Part of a small language model's weights: learned positions.
Each number is 200 + 40 x the weight over its row's rms, rounded and kept within 0 to 999. Layers, rows and columns count from 0. The size before them is the row's rms in percent of the matrix's.

# layer 6 attention output, 128x128, rms 0.224, rows 109-127, columns 0-127
102,240,221,242,155,179,177,224,205,145,205,158,154,189,168,125,259,212,228,201,229,223,230,204,205,192,165,187,222,170,211,219,175,125,166,187,148,268,277,183,190,262,91,183,218,261,173,121,168,178,202,178,200,165,164,237,222,224,75,156,71,248,263,213,178,217,227,181,179,164,209,220,195,154,203,199,188,203,175,174,261,222,239,207,206,236,220,215,236,200,147,98,162,175,197,224,181,185,287,215,201,184,232,166,226,264,203,200,195,151,173,212,237,244,228,181,268,195,204,179,119,172,221,231,199,172,127,220,161
110,176,221,210,186,168,165,269,205,142,191,227,187,199,195,171,144,188,276,155,155,177,194,136,184,178,240,236,254,210,123,175,143,283,180,197,192,242,208,250,222,282,100,129,157,128,159,242,296,283,170,144,95,142,242,132,129,190,271,212,150,168,180,148,121,210,156,217,235,172,238,215,174,160,193,163,172,199,179,176,201,192,223,199,229,166,186,187,151,239,204,182,243,226,195,204,190,234,213,235,185,200,174,135,186,174,167,217,182,192,176,142,163,191,169,191,183,190,225,209,192,216,159,245,241,177,237,162,216
088,177,209,198,243,146,194,191,147,258,189,156,130,219,246,194,135,224,168,185,155,216,208,207,220,204,216,214,143,139,207,210,215,222,107,192,202,271,208,148,295,116,191,116,225,212,79,141,249,202,296,152,220,188,229,219,145,122,204,203,198,258,117,157,114,223,185,164,173,155,221,200,198,229,153,224,206,226,210,147,212,173,243,172,280,195,215,186,218,204,184,234,227,240,144,215,143,164,214,192,213,257,226,190,173,217,242,201,192,169,187,184,186,232,188,207,251,186,233,176,134,195,188,149,226,147,147,172,199
095,198,189,225,156,141,211,268,221,132,174,187,256,204,251,126,172,267,192,171,202,141,183,176,203,159,212,157,191,258,252,178,182,229,169,207,186,255,272,265,214,163,170,139,226,163,202,161,176,126,253,161,205,114,157,262,250,209,216,317,184,161,265,260,144,275,176,212,248,123,195,183,154,128,199,174,207,202,187,242,219,195,239,213,210,160,128,219,195,214,190,201,143,208,174,286,213,200,189,215,236,250,211,188,226,207,213,242,221,219,185,173,207,227,267,250,200,164,213,184,215,212,229,150,191,143,254,205,264
089,222,135,255,221,209,108,272,206,153,189,207,195,194,197,178,211,147,200,228,221,177,203,211,210,228,184,203,212,107,133,214,237,245,169,187,123,282,184,234,251,193,286,237,215,113,248,162,138,130,119,216,198,205,197,179,196,136,228,179,178,192,223,167,137,222,231,192,176,159,165,145,198,222,105,135,230,163,193,123,190,217,227,155,156,203,151,166,199,255,174,211,212,180,221,177,183,222,153,137,206,273,179,226,241,192,239,190,188,152,190,227,146,209,183,218,250,201,127,122,258,166,228,176,222,218,249,197,229
109,160,256,220,247,239,202,197,195,203,141,158,223,192,199,271,150,263,255,199,213,164,231,199,158,207,190,213,160,194,179,198,268,327,188,117,228,208,224,168,197,141,196,163,96,209,160,218,247,204,209,245,108,206,138,255,262,207,188,210,236,197,176,107,192,206,212,143,214,216,240,210,160,173,195,131,159,136,186,144,194,196,181,256,243,208,121,213,158,211,184,222,110,195,171,201,205,192,240,258,173,209,129,213,271,205,178,164,184,272,197,210,179,197,227,258,151,190,233,180,230,181,209,150,256,191,223,198,242
107,181,224,190,208,195,199,177,170,213,200,169,204,199,239,151,169,160,195,241,172,118,218,236,201,191,154,244,213,178,190,206,205,127,99,143,223,221,185,220,205,179,161,257,205,169,115,208,206,205,160,317,187,330,102,194,260,210,281,191,194,272,207,162,104,156,193,193,151,210,182,239,220,147,182,148,177,192,163,285,212,175,227,183,246,166,202,235,199,201,236,218,190,238,245,148,168,197,205,154,263,164,251,186,177,216,236,225,239,261,188,162,265,175,170,138,204,223,226,162,213,173,227,160,147,235,179,207,191
107,158,176,184,135,235,213,193,204,199,197,193,180,137,185,175,145,215,168,150,152,229,189,206,232,201,214,268,182,195,160,133,214,216,190,148,251,206,132,255,207,214,120,191,192,153,190,199,253,253,163,234,177,160,168,1,243,232,164,157,281,206,267,131,259,173,224,231,199,182,237,206,201,204,207,174,139,205,198,176,197,217,216,172,208,187,124,211,165,239,185,238,178,177,200,187,200,192,197,208,172,216,177,212,84,161,207,198,164,244,208,244,95,217,234,242,214,246,217,219,198,195,228,192,149,232,217,196,260
089,160,193,101,224,236,225,205,219,219,299,230,268,168,246,248,182,197,264,190,200,220,192,227,256,182,160,168,210,163,167,171,205,185,217,233,202,149,132,218,170,192,206,270,151,166,163,163,247,237,223,223,185,113,145,245,148,213,172,265,224,177,144,225,259,232,156,152,180,188,275,192,209,160,240,216,223,237,176,232,219,176,169,220,219,133,207,151,186,203,235,174,198,268,192,124,248,219,158,211,189,196,200,103,230,272,251,237,183,269,200,195,161,231,155,139,231,139,231,129,217,228,141,172,157,240,217,209,230
093,220,225,183,157,215,150,173,238,179,132,228,144,195,148,188,113,172,189,179,230,235,162,204,192,223,177,213,154,199,224,193,277,163,320,144,187,199,247,175,130,237,260,205,187,46,138,207,226,149,210,165,120,182,279,200,279,181,251,198,186,200,227,96,238,239,159,202,198,178,165,241,182,197,179,200,141,209,184,195,228,191,228,185,200,191,166,197,226,160,150,127,235,168,199,214,160,256,179,185,192,212,266,224,162,208,215,196,161,220,186,160,219,187,146,198,233,145,221,155,137,224,175,213,164,194,167,205,163
097,217,244,248,263,99,256,175,243,145,238,173,196,141,218,219,217,169,193,142,152,233,214,137,172,162,297,152,155,150,228,203,188,185,228,294,166,210,148,170,134,170,213,173,246,144,99,247,238,195,140,190,252,259,172,198,165,209,212,237,135,193,210,266,163,228,180,240,193,244,195,154,256,238,250,212,227,216,177,197,233,176,243,185,214,214,207,163,200,248,236,265,196,159,203,218,183,111,186,228,207,181,155,210,170,173,238,195,228,200,206,210,110,149,193,151,188,204,224,235,260,262,175,215,150,151,189,205,173
093,222,198,185,173,230,244,199,228,201,173,247,206,166,184,222,198,206,253,167,198,222,174,231,225,231,215,225,151,150,148,242,211,229,126,169,240,198,129,261,124,139,219,207,191,273,178,264,95,212,105,170,216,290,115,289,243,195,188,134,173,166,198,209,265,125,219,293,172,233,240,220,213,258,260,213,219,204,180,203,176,176,244,239,218,177,269,140,259,177,207,146,258,161,238,137,200,205,189,169,187,174,152,220,250,193,186,222,176,220,207,223,132,195,180,191,146,174,189,249,197,158,165,203,181,201,202,218,187
105,202,231,212,218,236,213,234,149,212,187,158,238,169,224,188,179,242,111,169,185,167,200,219,173,189,242,197,225,225,142,218,216,133,294,229,267,112,135,177,225,171,192,162,192,198,242,262,260,129,184,140,147,243,197,249,315,258,301,206,334,245,140,245,232,167,235,221,193,220,191,211,223,207,214,147,172,156,173,204,191,241,194,196,178,176,269,171,219,219,208,248,185,217,211,249,227,207,211,245,228,181,204,226,170,192,303,169,185,203,182,208,159,171,180,212,218,182,284,226,223,210,179,195,201,205,212,256,231
101,147,187,225,252,234,215,178,171,225,194,161,248,197,228,241,260,154,196,255,246,241,250,191,181,182,192,218,164,174,186,176,206,196,200,169,164,185,268,195,225,210,298,214,248,280,118,166,271,148,160,286,164,246,193,165,243,54,198,336,207,141,225,192,173,174,270,146,217,240,150,193,195,239,204,238,242,189,225,193,171,252,206,215,201,183,210,184,219,192,152,235,168,203,186,196,192,214,184,186,240,172,193,298,214,209,235,189,263,201,243,209,200,182,268,220,165,192,211,265,180,237,208,186,240,196,151,190,242
097,196,180,189,166,207,124,206,154,201,216,188,199,129,228,164,187,213,212,175,128,215,218,193,183,236,177,213,203,211,228,150,180,117,149,213,148,163,271,223,275,181,193,210,172,244,244,70,184,201,213,135,103,183,177,263,78,262,158,114,205,212,174,239,188,205,265,222,212,177,162,170,156,193,257,212,254,230,179,235,151,219,190,166,160,198,215,225,200,173,163,169,209,206,225,223,158,242,181,174,275,198,183,229,150,165,245,206,272,169,194,211,191,216,226,113,203,168,203,189,282,221,232,268,170,210,235,225,176
105,231,202,211,189,200,164,277,185,144,145,183,247,273,202,245,182,201,232,269,216,199,257,171,228,242,202,222,112,180,211,227,241,302,185,262,201,170,226,151,249,182,207,289,117,123,204,155,244,194,142,159,210,273,186,214,171,188,201,163,208,213,276,164,173,202,191,184,212,173,243,166,187,229,192,277,194,171,251,192,132,172,215,211,235,249,199,177,184,126,202,203,258,175,236,160,291,199,212,175,196,249,214,231,207,199,145,179,228,159,206,238,259,254,204,146,222,231,105,236,163,164,164,185,214,154,136,205,204
090,237,212,232,200,169,182,211,246,248,215,134,215,171,171,141,244,218,153,228,240,208,170,178,170,212,144,224,219,190,143,167,207,282,214,106,200,215,343,223,147,143,190,164,187,256,176,211,133,217,121,181,205,118,210,193,288,233,283,212,250,135,191,154,137,163,182,239,204,254,110,189,181,187,178,117,157,237,176,237,222,252,187,205,164,180,155,237,180,148,206,160,249,207,240,172,163,190,171,159,228,213,243,189,195,182,206,258,216,257,220,176,181,175,174,207,176,210,203,194,230,196,167,211,177,263,165,243,173
106,187,193,188,204,209,226,169,271,153,148,147,229,203,151,190,251,247,196,177,198,219,185,202,210,202,199,222,166,160,168,213,213,367,200,244,157,301,128,261,220,168,208,159,87,199,173,237,258,172,181,257,205,211,156,216,159,207,87,143,134,124,114,233,140,115,227,261,240,181,163,186,226,153,188,218,189,227,217,196,218,240,199,199,171,225,183,250,219,188,245,210,194,191,165,202,232,159,167,210,203,198,218,195,219,187,133,162,199,205,191,166,195,180,177,253,224,235,185,177,207,157,244,245,180,210,205,216,246
093,212,147,106,254,172,180,122,186,147,181,215,270,233,223,145,157,161,173,175,253,136,168,197,156,204,147,154,217,187,159,152,145,219,104,183,266,209,158,276,167,286,176,202,215,204,157,132,240,147,248,210,153,292,202,212,226,243,179,319,217,184,243,242,270,171,251,207,174,206,184,157,208,195,196,230,199,249,183,250,216,153,186,228,212,181,180,205,148,118,221,265,225,169,199,152,229,181,185,144,181,216,199,207,231,211,143,198,249,209,230,187,194,256,159,243,187,204,179,198,156,195,247,175,199,198,184,238,196